{"n_layer": 16, "d_model": 256, "n_head": 4, "n_kv_head": 1, "head_dim": 64, "d_mlp": 704, "vocab_size": 2995, "activation": "swiglu", "norm": "rmsnorm", "norm_place": "pre", "norm_eps": 1e-05, "positions": "rope", "rope_base": 3940.0, "rope_fraction": 1.0, "qk_norm": false, "attn_scale": 0.125, "bias": "none", "tie_embeddings": true, "parallel_block": false, "init": "normal", "init_std_qkv": 0.0242, "init_std_o": 0.0, "init_std_up": 0.0242, "init_std_down": 0.0, "optimizer": "muon_variant", "lr": 0.00817, "weight_decay": 0.044, "lr_head": 0.00626, "grad_clip": 0.5, "warmup_steps": 200, "schedule": "wsd", "decay_fraction": 0.608, "decay_shape": "linear", "final_lr_fraction": 0.05, "batch_tokens": 131072, "seq_len": 1024, "doc_mask": true, "train_tokens": 537400000, "steps": 4101, "dataset": "wikipedia_en"}
Each number is 500 + 50 x the weight over its row's rms, rounded and kept within 0 to 999. Layers, rows and columns count from 0. Numbers have three digits each. The size before them is the row's rms in percent of the matrix's.

# layer 11 attention query, 256x256, rms 0.0378, rows 43-52,107-116,171-180,234-244, columns 128-255
074:467460459516534563409523531529531418430482439570432531541497549566413461454543543435433488392476467541511468534499451502563522429517557519517528471448418446411480496449487594438507502448490586488553526542494519577504446515414520464466566520465530473525572477562565424470534548516484412560440470436476431531438566364510520509523446441511479412478447501505437502504474591459501576537539
065:501496534489519550508455385422465512571488465487501449462522500570448481469470503418603567541533476475595533484436552459471483527483512539532527488592471517489397548513540521457515538466534548473442494489553411623474572325521500559543406609509610598590453517555434511558461396499469535497545453510527518569462478553420508473439490490569524453470401491555545491523492430539559465518482
069:514495462514458465353449519499404558526490530593538503486493464497425461514502466559431481503467398534541471538514518464493463579551466532592510529580551470556537562521424434448573598393449531487478462479469467557513515465535482454470540496506541502548461508607531470503476519465527508516610545481598459543512517589473546541407562628571499498537534487525448534435523503585498422469461
086:619661538448484444468490388535539430487451519465565557534498447483578499415515489531506521433648409512519535554543538489505464470498446457483504436495495540529495569473520531502579486441480432505514578492518466443498499472533521497538439507560470529514488490482532525502439463536489483546522461492519620516510499573637451529565416443521619464535604518436584457599478450493445497582559
079:466469445536447512545549476525499511473547540504466507537492544499509550517544566496446475541541589549518479504476392544518475456510548543486516471499460483456471476549491485472365539571526540498509458558424570580532508472557481508509510509421452523484454529472472490488506490425516540528402471483403441496427468410426488476507539424483499521455447446610422556457468581569491537440548
098:548561491534501443427485488544515524475523527573607555450528417427491483493591434547482494551465515506474484466492503554474471497505432449501477444520581523517574529471483502533509488443404498488511518459516468412585451476583452411513400489582445467459559500495493518535509580422495553454512482484557500435529415505582541648384487546506545548518535467482532504563477431571506439575469
093:556440419569501573522434543523471480514412453519494453457440640490591534549491587531447484536539595503534514477512579498468503492442572563540493511501514584561501502531537508492447601521516488466561483451475425571435521477513533429438564517474528397588464449544541528631417447517536481578555525487549532541527561434496468434464543458481603504471470559594461513543493470564496436432465
074:471402408521523533496495555492457478502470544521563571500430489541546443461443635483460587448526545520513449514393497561564496423497545460512473455452550517504535572609532556479461522543429504429509500472404481520524529441556544481538572464580520447454437477489559528474488490444594472556501458495432455517524531478441517524423527498489585565608509622522457507465557457496418420487530
101:508451548542510455476514533507422529467570466457436570439564508434510545551437488462573589472433462518524525548610568434552546547463471555529472520445520597491539506476560524465550343486489476549519396514546552543512527458445474468486431508466567503415581466565504452466573444548535480424571571456503504508504438568554510467540503488490474454476519430433465473546560461452476523485447
113:488594448462470352519544572587446567438484518403476513497596468448509535499580486532499541591483454626524453373497440482476448429476490471545526539527484472465482483492432513506443547448470609482490452469482412534545461483518496537506463414559453554390503457495460495503571567544416488502449457482465439427508430568525484511542484511621458437538560504451470474468482519439535476555558
059:434424535481586613515566407452522530424504484600524516472445511532499482515517532481446503528479484450466458511517513581514499518532539483415497534473440518430504467597466530468436461630452565568544519543591556518501487535530604569573474472517523367487612505544517502534537466569592462488449505532466562444461473471465459591476460480480477475492429406493457420577464554473534539456542
088:589521496445468604520583357467577479549546420582542556483444540571434503478480518513499511564536423503528529506510602542495504573550610474497525463515372535549477537584455526501641536550448488535536560525485509535487453479547521537537455513480457488507444552515523521578442476498588484480438477483475598576480538554459498491449428458610545498464453497554458481528436532548467495546607
069:593507476511529541509473498508524506552461563648550502489495518542477492505537467541443410535551428535497526548505541565535488521540542510471504484547426446523575602551389523533583504499454495470438454499484480504524510517566517453502486473540439510471434485552466544505485512513523502436561565443473504516537472502523524595464559483588455495484552508577446454615487530525549509535531
077:582523518501477576426490409494517412495525417523624471542397535530498572453527514580533492511534345469519505521566588523478488526491511455486551598484466574573476569548552573490530525476504524507526561475466432455588423437484512467444432503499432493490467513489467478604443541390554509450556525470530558550539485554474504452458451469561555490514512515486551409515483437559501437520516
080:574532414424401570517518514515555525476494501580465560495545497480559547467518475501439463474543517425516518529518469560472458569538577521538475385575480523514551508504540432628495534530546467544611458543546502528546434538564408499483490519467460432498469532495472479582455453504508511538412519510420519499442576471399554469460401407526557573461528526548524497456482518464434477529583
086:485568511503471506463445437535580523510480535547575543580528475487487495534565478530416460487585495440447466510428384568495441547483507587478513560513585559582443522440479553461505535459516510524510534471524419446542431583573475475367500557518414526494484449488357474582536469542523590512459558528596412480509540442477566529417349481526536502567508532498543486597507454522398466555569
093:558553478510454606527574422475464431531549418596510600538482543476541480523542478509525474526484442525553517568557652456455479589540511499499488495514517511545520631451450577541589548541515447456613491462458455452550466491588540456513462625500439484505457499514526444529401513460593543580516488620499515499491466502515471515491517514617527548469514503545492387542541544551482497543569
090:491522467425488479481534530503576575513406521487532520482460424574491483449460482452531502561549518524479444550475616532520470484428485418450522444477639444460570500529538524522584511496400447468552620500499462515611524465522528476523543550527415506502465449481491509530503522371590510505494428542378429462565545488577510469426498519501569571514576671510507476488567473456437495580598
105:436542565497544478553525479543448483506498533425467491481553536388484512539377462449539548500530433514490514558447515443519516483512461520474466461490567550539496522457540576546561481436486513548392494537557484554613499390467417407460459620494504547491494504525486447416585567533496515543615501454563486469466491499513482454508485557470549400477543558401506519515542555498487470442432
122:471536421488426409505515493580455545514494386450494456463594449435545577488585383454492574451518547532520477508448466563518529527489454483546493486526600498454464519485491561577504517459462644521463451515477402485544430447539582578460459487548496586453555462511457504496562532516458505557389457504479495441494449539525446506502442434589453442525511514449541443448535578480426503575576
123:470435527501570455457431480501483487416493416450467554470531495567504501562509553457457454441407487541551394458517592407506487513395463447560525535529465565556472501526534491430482466486486470480518570530509550580515459491443476507559526504530466533468534578539568467512453422450497553432422572564477504506528509484588548492468498481426516549441470543606416526503591404492517478505553
108:463536544524517485541652522550470481616615488474441515498558472424607515584431497536555571476531528570486523521475495513546538470415518513630516455559469453491539513476575431588497505370487460519528397544495438562518448465576568492504458514516529617485482500537474427413534534512536500439509361570461495515456468535500478524506414493410422574509528529479460493463469474502528490468510
121:518479494494511485444448380504469546610437460587500539533465475489497538602579517461488481538477516511514455533562620507440530561515422462477550534520460526615449479544463482448513523494618544495439544490482526525434468595481536438422490554573501559559538510500528559514511472526425427573489584518556548502506598441506521482464524462437506555590447463581518417498526456510503593491446
114:522515555527560564424464441536567394412561446495609540446497498499516443522490584431477482455492473579508494506502529439522452448501494520588470467463460531506528547452515458526518537511417439465518544550462502540480573447511435509451495547501541415501522483504617485509444477470532562430500470511513482486462436643562525501475556540416534525478527493518496602585475493625552504441500
114:517485568545513482492645552574478466515561487423564485556402448512587482449516530532436480547496500480541414480571466517445556513543523551448417529395494540513305443416518520469477509434483476482458604498470564473465472481549506570458547503581527560510493504469553552464452494472530480521491434547463465488496557485532505475527522529494403472516454512568484461568526471520509523512561
114:443478590467512460513482485534512550505472572509416487527486470500503549416460530575590542587526510499437493526574457553446422479539583529489512405558538441480491526513424490436502441520499595495416554471458535465446530460529502484525470395493495483541431519424535598530514655557451518490488508442511490563450478452520587485526550518595529385561566502496506490388490479414475546482565
113:496525492492416449540567520518397412451585440428465490473479558510450580515478456517484557552516451607572498522497489511534566410554555443482496494509425544510446519542527436489439475543490532506563440397486541497507497473637548500482457295507465525453428457474561497521554572427526453541432441526450421505510499475521416520457491520487474445469560537550402555438485544534474500550478
119:594557456503454432388464572447426493508559554520585510552560529495494518483550548475488411555554436533490454548630519604464543542595449453441535573483515519567451518432542538423419515403538500463440548421540466540538558455511514494471538486431462514401483416484546447514457472451433509552547451525461426494522490579528527421475543511545566549533537529520470504528541482505463519535494
084:466511468453524538513447482504503547460468468483541519497490524521515541459499564539482644483528403521614602516492458486520573408447451421549472565495547415464524502442608488562496462476504466671603453446509439405485496507520539589443581455421517452503514496480430465491426507580468530555476556495533491554401556533427530497541402481421483456425433386451515492462492477626475411454467
088:481447613428520543511470465537607531505420500496443380469501488459480464473418470512562584454509521523560589519509521466490486545534510563583476423447489435487478561333515509567467483516532479428609564485474458522438467537516412498464545466576524470567485476554518521541470551502497616548480563533519540531476554467608512490595509447528498476499618545455536449509549352534523515414347
107:521443513497541534422491558536476545557504607466520384542460443474527487389585432570510513477488420438494521535487567531525514507522478522510518509512493468540495500527471486542496434471507526486554486443521501456506552578467425489531343495395503485467475439504466586543449402518560520493552551507541448466436448512467442535532496481495563475502604403430526531423394539463464490480506
085:483521503508517538492555547428576519460559577524422543463532524493421479448518445478517499528435608459500435532438504405469530542486575518576443464420461453428442423512464458413479494562491559461549483547370541466426470493376490476520572473388490557569426571447569436500533518493506522468467411520482539444522546602484515580410583471534552543514517473522531587432448554435512489497451
111:516510470564515545477516512419555529549509486589515600442536570493541474451534562476565461603514558479554520572567481526479527507515577586518478444549445482410429507530490493462426469539505434553465538535467460564418558473494514444486474548412454410536507471391479475535444495530540561514450419551506510532523496522418442522500557479553559571461433476609483497517502513497491515473468
102:590396385508557573418463420455558573579443488627550565568522510493498528565464503425512506483456476473537551607526570473518512535503475561492533492485446480572523516569468506450587496495480513416474569416398450595447505433469473429452455523516438480594518443469570491499509457474536519557488477516511455494574503508561537540461570473561562515562527534602541452516553439510537507493528
100:555591474495490471434547544431433408529499445514568546480472554489603508485506517552454459529515496546597540527562608491474458464483450519538513467512420494533443537501536577445556580424469446491536549485443450523531476414569487432403473540472551517562493526499534505491476508400553549475533577509552523503528455636555555498449569529489507500523522537528536571503540436604485393520512
102:587509499485436540547536463499577454502476524577575494556437451521478450454486534552530446554517545454463481454560423540421538565617541532505506456516465516487487483491454447472438501591508447556372525514442545468429497482508510504520521552551528483551429576441538556548434472497505516554440493561404549554463522450430535508446523464522581565469543534564496410537539424437553558545476
106:507468496452468454447466457501500495551535473541504597551462453478532485485491429604450527476547533494491514430516432469519517558490440610584574487569508520523483582486518567435505497439525531508473503415421507501504449458576508439467497409484450437590499563475483431550496550481510662582516531554559419484492455582566664591461496521499583409520621531505547505563441463516477472509516
095:541531440514508500507505432488578426518479564487499598447492530493457483555514517420448457482527452557491549536545506435504531505532510445503501599468484515595498549546450594458481518471506474454451499477460516488505623468608457482454517544490447440511457460534589563466512512400482451521472474525486530527463520417527514504438566508527562544530477484638423470505644482592553523512410
097:602573399565475519501525528447486402462491519489545466572569504496585456490548572508451505585563551549488423486470554498502423429535506475521457475500553582419531526536424592540504460587491494497493482498431454517634522397523494444470523589464500502480448474464524520426480455445556476508532546498393468535532499528533486476454511518459553552590473529533561518414590506550367526514456
098:475527553560492550551522567494388525527556472445482530496526484372450468477527435467492542495504360556528502528484511521581518512480578522515516515522490520495544562465594473471435417506416491575412378452574447488567453448443466488531413580502513484449441500484429534434504507549468479465568517462576430609484440556447452394503569566477457504521486367411350454454482556514576489470519
122:521486576420339445446524484525476562518508415487499508593506528489504578483529441481557477485537592495491503508531426474506562564502434504548514380510512491491448501553567475445482516487471615534447478468468462471501419493519460578446551535493472593532520485475411478565538591506541508584516439548584418466489466564538510578478446418508523409567532497469606546473500489451518465535463
# layer 11 attention key, 64x256, rms 0.0378, rows 42-51, columns 128-255
085:544534465467495495513496465583369517522477381543489603526605511531551534483511430502521608550505453542484438398558428469503428379438530471612510424473499569451520531514574440536526444439451552464499535385492526440624524480463548511532459420520475461409544492450466502449483483490471514527449524460497506570521428561551601473535478581436518537595490589540546454456551470554470461554436
086:569463500445400466602464431446377481569469555466498580546535456399515499532526453421532530487526514469440498492567406549475548447513453408533500547474518450562570557496585482511473441531469466467452512479574495542546565502510479478438450470508472479570408487596512488509550464470479557568515501522488345554503540503453570459461531505477461557521517537475464508459537474535515562540483
088:452482456601443470521496557484507536462477519518517378427535530534609543536556520530414471431463634422500530549420477495513542407501466431563475452494513482430530488493583631459411530517494458498574473527417543562475515576500437523582499508519579464472567508515517458484437479523555520459515485486502446538436438559522454410606563486406486513490558542521529474435523509510424496477470
085:517525438517492532503627544527430511429550543478461544491512498522419591344444495454557549459446496521549466465516499556536557503451545622533439460518558507369556423520523480592501409479516521455585431590479549493451469385518491527537498537513478469513438456461545451484547480446496408538500484541389491499485461557515495545478495514479533561531510525467504505468433482541483531568489
091:575458420529458549523504579485415461582553563561477578523472512513548505381501505476558497513421491509421484478545542429458556488458565543503494428490455539521454525479597505580502464456506548341470459557432486518521501469487499421572484513565503428429472507453473414522520504477560443642530517501440477519562438464474593529506531455500545543509512583556494408505537499484526554502419
088:468490539467465514570487404470532492540601490473534549556479558528493481453414526506504463454474558528527483511400503462499608526409527557502559604438559512543460542454585411464472495542595484411538449554509496557520549567475569488481501442525448537491474499422466349460530389556507578473500529597475424470595483465441542510432488432537559490433399477525449510506415555510469551484547
090:477527436569600472464507545542497460476506459479507551370535444459561421548513521465508517460461420487468535579642545510498567535450468529548534433471516584576495429505491431529462462541522476492465550496487416489510528466502512515497515429409441464478502403454534553421460423423443535384513470456563493514526510537555444415600534533464532513446517508586559457454529420436418517470479
096:516444512465494493368540509487575516471522489550557514476515464402525458441508525465538523525503514445523602407439456510508524449523483524505465469525511474522502431452508476530461522486553439482526530590516409451510467481405400485487398472497523603414456453529468500469514552488453459480600487482496560465513413536558428504559590483484585558478524505431500446534561452518462492530494
103:505468425547595428457566578495452597525595552441473519505541547502516479481435461492556563526406520514508465485521546538485493451506588537473497489546523552537493440518414527486492442458419595545450615437457593466514393427542504480570506439524575550526536446515591521476533523515558511505490451499441505537558523494526525498557531540556500506519568571572495530416569425473415528561480
106:537534513620541389543527502466449468530555498363537462426508528539584516379471493462506443528568404565433549497545528486528427466536424393531434453536414469471522539540504475529523473498475502451510536514390453499508620463453452508567524487389557496484462538435586549478526508521532517500480566409519531527573471559473477428557428468528531462534561580538482462529522610515458544491545